{"n_layer": 10, "d_model": 192, "n_head": 6, "n_kv_head": 6, "head_dim": 32, "d_mlp": 960, "vocab_size": 3618, "activation": "tanh_gelu", "norm": "layernorm", "norm_place": "pre", "norm_eps": 1e-05, "positions": "learned", "qk_norm": false, "attn_scale": 0.177, "bias": "all", "tie_embeddings": true, "parallel_block": false, "init": "normal", "init_std_qkv": 0.0217, "init_std_o": 0.00485, "init_std_up": 0.0217, "init_std_down": 0.00485, "init_out_by_depth": true, "optimizer": "muon_variant", "lr": 0.0058, "lr_mult_o": 3.0, "beta1": 0.95, "lr_head": 0.00443, "grad_clip": 0.5, "warmup_steps": 200, "schedule": "wsd", "decay_fraction": 0.881, "decay_shape": "linear", "final_lr_fraction": 0.0, "batch_tokens": 16384, "seq_len": 512, "doc_mask": true, "train_tokens": 137100000, "steps": 8368, "dataset": "wikipedia_en"}
Each number is 128 + 24 x the weight over its row's rms, rounded and kept within 0 to 255. Layers, rows and columns count from 0. The size above them is the row's rms in percent of the matrix's.

# layer 7 attention query, 192x192, rms 0.0975, rows 0-16, columns 96-191
size [105 106 103 103 108  99 109 102 104 105 112 108  99 105 100 101 107]
[[117 124 149  95 117 133 124 126  98 131 121 143 157 125 146 154 154 125 123 182 143 106 143 117 160 159  86 145 136 121 167 108 118 111  97 175 115 174  71 116 160 114 161 131 101 114 169 121 116 147 140  88 115 107 109 131 119 140 120 148 112 102  83 105  98 138 118 141 171 161 131 163 133  98 118 152 128 123 117 140 124 112 109 129 174  72 176 140  82 114 138 141 169 136  94 121]
 [102 100 123 136 160 140 127 180 130 141  94 134 155 118 123  91 155 147 125 140 126 139 113 117 143 120 109 139 133 158 124 109 154 149 164 154 155 100 113  75 116 162 102 121 118 145 112 159  75 103 134 129 121 151  95  98 142 106 119 105 128 152 126 142 145 148  95 132 146 128  92 114  76 166 121 137 137 114 151 103  95 135 128 127 120  49 133 100 103 124 117 142 129 112 122  87]
 [125 171 122 146 142 108  91 116 123 151 133 148 115 136 101  82 105 150 170 154 138 137 125 105 133 152 150 115 110 153 113 157 133 139 134 126  98 157 115 116 149 151 156 147  98 146 121  73 182 112 143  91 133 127 104 155 176 132 110 143 117 120 106 136 135 109  99  93 136 148 107 105 114 124 139 122 107 130  95 119  87 127 104 138  88 155 142 138  97 145 157 108 153  91 108  81]
 [141  99 164 158 146 124 136 136  97 138 112 152 108 124 133 100 129 119 108 172 118 154 104 165 121 120 130 131 147 178 122 105 167 137 101 126 127 160 119 108  94 122 125 168 142 165 141 140 156 149 135 109 102  99 147 113 122 116 117  53 137 131  77 126 135 105 150 125 179 103 109 152 124 138 121 139 143  86 145 155 136 139  99 135 130 137 123 112 114 149 126  72 144 138 121 149]
 [164 129 129 139 105 157 112 137 134 150 143  82 152 103 115 165 119 140 121 136 143 140 158 120  83 132 107 160 121 105 122 154 132 157 107 118  86 120 137 125 105 124 162 161 141 153 108 125 127 157 108 143 117 166 154 137 142 119 142 119 110 113 130  93  87 151 169 114 106 124 112 146 120 121 116 129 137 137 122 148 105 129  94 143 126 141 115 119 149 144  77 130 169  97 143 118]
 [135 126 127 126 121  99 184  88 101 144 130 134 130 125 155 120 126 153  97 130  99 138 126 130 154  97 132 148 140 122 156 134 133 166 100 110 171 139 105 121 123  96 127 113 125 148 143 167 128 136 151 150 156 149  58  91 144 110 112 124 142 138 105  87 122 162 117  76 141  93 113 125 141  85 102 129 149 105 129  73 151 144 127 122 117 143 121  86 117 130 131 134 145 140 117 106]
 [ 99 121 154 108 151 156 128 117 138 123 167  92 132 138 126 142  93 127  84 129 138 126 153 154 190 132 109 100 132 155  89 134 109 130 132 158 115 120 119 118 102 151 159 180 114 176 117 132 147 123 131 135 140 151 163 124 193 143  95  86 155 137  85 140 143 130 110 124 104 136 135 127  76  77 178 171 148 148 125 115 129 154 159 119 106  93 133 118 121 110 126 141 118 148 112 125]
 [111 131 121 132 105  81 109 106 138  69 103  95 116 120 132 117 106 146  67 168 105 109 117 154 147  79 153 132 176 144 139 109 145 145 110 144 107 149 107 128 116 128 175  82 129 120 109 117 127 115 131 131  88 146  84 137 138 121 142 142 160 118 168 139 121  75 147 162 133 114 142 118 130 131 118 125 149 154 110 117 163 121 123 113  99 145 122 124 172 121 115 120 158  94 150 125]
 [107  97 161 156 141 144 131 131 171  46 126 145 115 147 163 144 135 133 112 149 129 158 125  94 126 151 106 124 121 125 120  96 178 117 102 119 143 132 160 110 160 135 145 119 134 158 113 113 161 134 114  98 149 110 135 113 153 137 146 153 164 183 138 110 155 129 132 124 137  87 109 156 109 149 128 132 146 191 124 148 107 159 110 131 123 137  89 189 145  99 142 125 138 188 106 115]
 [137 100 162  67 111 109 118 152 116 137 137 151  71 147 107 158 139 131 150 133 101 141 146  69 144 129 138 130 105 125 113  95 110 150 168 138 107 131 106  63 125 159 174 155 126 155 139 122 134 152 118 102 171 143 130 129 124 110 147 162 145  89 130 163 143  92 160 121 132 162 159  94  87 122 139 115  99 133 102  98 113 121  50 147 119 114 129 152 114  94 143 136 132  99 131 121]
 [100 138 185 120 133 122 123 133 134  81 123 133 116 123 114  96 133  87 129 123 129 156 155 140 122 118 149 150 108 156 124  99 137  90  92 166  99  85 161 154 120 111 115 150 108 167 168 105 137  78 118 132 161 161 124 167  97 105 108 185 109  95 132 151 180 141 155 136  93 123 120 154 111 110  82 151 112  77 144 143 137 120 113 118 111 109 181 135 133 110 145 137 140 123  76 124]
 [139 159 118  99 115 111 144 162  91 168 145 125 123 111 112 134 104 118 132 104 180 138 149 105 119 132 125 128 106 143 143 134 116  90 133 130 104 131 162 167 120 136 109 138 118 128 128 104 101 123  82 136 112 117 132 116 135 112 116 119 135 163 176 159 107 150 137 151 146  91  70  83 161 107 104 122 141 102 164 123 143 158 103 148 112 153 118 151  75 140 127 118 101 141  88 150]
 [126 125 121 114 140 173 165 154 103 140 144 144 166 157 136 156 142 133 130 160 137  65 146  88 108 100 108 149 135 149 106 131 111 106  90 117 107 158 167 129 119 131 145 123 128 155 123  72 138 141  90 129 141 145 139 106  84 163 131 143 112 168 152 154 138 124  93 168 134 130 134 120 138  86 126  82 117 128 166 108 152 118  96 142 147  92 135  77 142 130 118 156 133 142 122 106]
 [176 144  97 148 111 114 131 124 131 115 109 121 124 149 128 118 133 124 130 134 151 107 150 126 124 172 133 160 139 146 116 121 192 147 122 160 155 144 100 140  95 121 153 158 125 124 150 124 141  97 111  97 147 181  91 126 118 111 112 120 163 115 133 135 122 114 134 129 107 148 146  78 117 151 144 129  62 125 102 114 135 156 125 102 116  99 156 123 150  79 118 142 132 179 119  73]
 [100 127 108 155 133 154 126 130 133 134 165 122  98 161 133 124 122 155 107 147 116 155 151 124 128  82 141 144  95 132  89  85 154 173 124 128 157 153 152 126 152 129 130 116  96 148 111 140  97 111 105 105 127 179 115 165 104 168 147 122  81 144 106 120 132 142 144 144 168 152 140 176 129 100 112 144 129 117 172 116 117 111 110 138 147 123 112 147 162 116 132 147 113 137 109  86]
 [129 159 182 170  85 137 140  82 125 126 141 100 128 164 154  96 107 149 159 114 136  97 146  95 145 153 126 127 126 160 146 155 153 122 148 127 115 161 124 120 106 144 119  96 135 129 147 141 121 110 166 129 117  99 150 116  67 167  79  97 126 110 137 151  94  99 107  73 125 107 130 158 116 178 120 155 134 123 178 135 136 124 118 101 175  87 130 122 147  92 109 112 102 165 145 161]
 [115 142 158 131 139 134 110 158 142 119  99 123 109  84 106 112  95 181 146 143 126 120 122 160 119 131 118 100 137 150 140 132 111 138 151 102 163 118 131 106 145 155 123 151 122 154 138 130 113 160 157 109 122 161 181 192 135 147 170 158 104  81 103  86  79 125  92 148  94  84 134 111 159 114 149 120  94 142  72 112  82 140 121 118 139 114 146 140 123 141 120 116 123 152 125 112]]
# layer 7 attention key, 192x192, rms 0.0986, rows 0-15, columns 96-191
size [104 107 108 104 108 107 106 106 105 108 109 110 103 107 102 107]
[[126 150 121  86 121  98 154 134 103 129 129 112 141 130 122 122 161 122 106 135  94 105 145 134 149  99 149 156 134 103 145 119 165 156 137 137 106  86 137 158 151  93 168 107 118  95 170 120 114 113 129 173 173 160 123 131 119 147  97 121 102 130 125 114 129 101 113 142 130 118 149 100 123 116 125 115  83 124 104 139 155 166 120  77 153  79 129 128 148 129 167 155 157 137 122 137]
 [163  73 156 111 175 133  93 145 126 107 132 129 159 102 184  98 177 125 117 120 117 110 144 111 127 116 127 110 147 134 125 114 109 127 151 128 137 141 151 132 128 114 131  73 120 135 155 108  95 128 126  93 143 133 110 120 143  63 121 119 116 139 159 116 163 119 128 144 146 132 106 117 130 136 136 154 181 118 158 109  95 151 139 115 141  80 135 133 126 148 129 140  88 136 116  99]
 [137 134 155 106 125 115 133 146 110 167 130  97 117  88 107 120  90 139 156 132 130  93 116  93 105 189 110 120 139 133 139  90  92 120 131 105 101 129 118 145 165 126 132 117 111 119 103  75 108 158 162 156 100 191 100 146 139 185 129  93 127 126 111 163 132 144 158 144  96  86 100 125 141 175 134 134 127 154 126 152 142 101 132 161 119 139 122 154 115 139 150 142 165  71 105 132]
 [140 103 161 133 130 118 135 142 130 114  99 143 117  87 107  58 120  84  79 154 116 124 120 116  79 149 154 102 141 160 148  91 131 131 110 148 106 122 110 122 103 143  85 131 139 119 120 144 120 108 125 130 138  99 120 140 119 136 151  89 163 109 126 149 173  80 116 124 141 135  95 161 141 163 120 116 114  62 150 173 159 104  90 140 127 147 113 104 119 140 150 133 119 139  89 104]
 [103 103 128 145 154 101 143 118 109 115 126 117 130 115  97 115 149 153 116 160 138 139 142 131  86  94  89 161 139  74 182 156  73 132 136 135 166 158  96 148  83 135 128 112 135 132 156  82 177 110 157 169 117 118 135 146 132 171 111 145 111 134 113 116 120 170 126 101 150 162 144 118 130 121 111  75 142 110 107 131 127  95 122 136 123 128 123 148 104 145 123 125 143 113 143 142]
 [110 117 105 122 106 121 121 124 114  86 144 118 131 117 124 123 125 132 110 103 125 122 128 112 146 104  87 118 149 131 144 146 122 151 123 157 153 112  91 118 129  75 159 119 113 151 145 141  87 114 154 120 129 107 140  73 168 109 117 137 128 131  82 103 131 128 161 110 103  77 135  96 146 125  48 137 116 136 161  97 181 137 121 124 157 140 120 111 131 101 130 119 147 105  86 125]
 [137 125 129 169 128 129 131  93 151 117 127 129 112 132 122  80 101 141 124 144 140 106 171  96 161 172 136  82 139 115 121 122 150 158 131 125 144 130 120 106 138 144 133 147 122 109 117 143 156 148  69 146 147 142 144 110 172 130 110  88  99 155  97 125 144 168 110  90 120 126 160 113 108  90 171 127 156 190 144 117 168 142 142 109 113  95 107 122 110  78 159 132 107 126 126 137]
 [112 124 104  71  89 117 115 116 101 118 116 111  99 162 102 152 130 171 117 149 102 104 124 100 142  98 163 140 136 155 173 129 132 119 110 151 119 173 147 116 158 134 130 116 119 109 141  95 170 164 103 112  76 140 105 198 137 150  99 127 133 132 164 121 142 115 140 170 109 107 140 133 105  78 109 123 147 137 161 135 145 129 159 106 108 100 110 131 117 130 101 130 138 107 150 128]
 [102 149 145 127 148 116 159 137 160 102 191  81 160 140 149 111 100 116 146 134  95 178  95 133 135 154 134  90 112 109 122 112 144 147 131  89 125 151 132 103 102 120 112 113 126 175 116 135 151 123 123 121 132 137 133 124 110 149 165 154 126 131 126 122 112 106 141 124  96 111 107 133 154  98 112 138 141 136 103 171 140 111 101 114 117  86 134 137 137 118 126 147 137 179 134 130]
 [147 111 145  86  80 146 136 112 129 137 132 140 111 107 136 127 143 142 144 143 100 145 124  72 111 115 130 127 111 134 107 146 149 137 186  81 164 116  82 107 116 173 139  88  92 164 137 105 113 167  94 137 137 114 126 122  91 145 134 169 135 110 120 151 115 118 133 149 139 159 136  81  87 130 191  99 101 133 153 123 138 144 100 124 115 144 117 177 136 140  78 158 169 117 148 121]
 [118 123 192 120 126 104 137 125  83 121 107 107 154 107 114  82 139 102 125 171 151 162 132 144 146 108 147 134 122 153 157  79 149 113 136 128 146 102 141 144 136 154 164 167 104 183  93 144 132 124 142 147 141 107 156 151  98 108 140 171  82 111 138 153 171 191 100 129 119 111 138 121 128 130 117 130 119 125 119 171 111 110 134 111 102 141 146  59 122 125 134 138 149 150 101  98]
 [119 122 164 123 141  82 142 123  91 182 135 118 103 119  97 139 135 125 121 121 120 136 106 140 108 107 149 155 135 113 139 152 109  74 164 103 152 169 145 171 102 143 153 133 105 170 117 151  99 171  80 132 112 121 134 106  92  99 144 105 133 149 119 125 136 171 148 127 160  80  81  79 192 118 118 119 140 117 122 113 147 151 106 136 151 120 123 125 136 158 107 130 153 124 143 150]
 [172  66 118 112 118 153 163 126 139 123 135 115 148 141 176 135 116 148 125 143 153  97 139 145 123  70 120 100 111 186 175 126 102  91 130 121  91 109 147 138 120 124 149 170 117 103 121  87 116 138 136 169 140 179 135 101 129 133 142 154 157 116 111 154 129 103  63 135 133 143 117 119 105 135 144  96 137 142 131 121 171 118  78 124 177  88  97 112 114 129 123 133 127 123 109 154]
 [164 101  87 114 126 106 127 100 175 109 140 142 149 148 128 165 115 140 109 147 148  89 145 115 121 172 183 122  97 127 124 142 156 140 130 181 159 129  84 128 106 142 148  98 124 139 136 100 139 126 143 141 113 134  72 132 137 138 121 104 119 129 101 169 110 116  61 155 113 131 156 127 147 156 100 109  94 121 120 175 125 134 111 107 111 131 139 161 160  83 132 167 136 113 130 147]
 [ 96 120 149 170 144 119  99 151 137 124 107 128 122 147 112 129 124 108 134 109 126 145 125 145 118  89 127 143 144 110 123 130 141 179 118 139 136  65  95  99 154 119 135 103 110 161 124 143 118 139 113 125 116 151 119 172 124 155 101 103 132 157 159 101 116 152  90 118 189 121 106  88 101 130 130 138 126 145 180 152 134 117 127 161  88 132 105 136 161 151 104 211 116 138  86 153]
 [109 126 139 135 105 130  89  97 120 154 111 134 170 162 180 129  86 113 123 158 196 121 139 146 150 132 131 136 133  98 123 118 148  85 124 118  86 177 117 134 124 103 123 122 105 118 134 141 109  93 131 113 104 113 166 119  90 134 106  76 148 129 146 156 118 112 118 106 155 121  97 138 127 199 164 106 146 141 143 119 146 118 108 138 143 102 103 101 168 164 142 146 120 134 135 132]]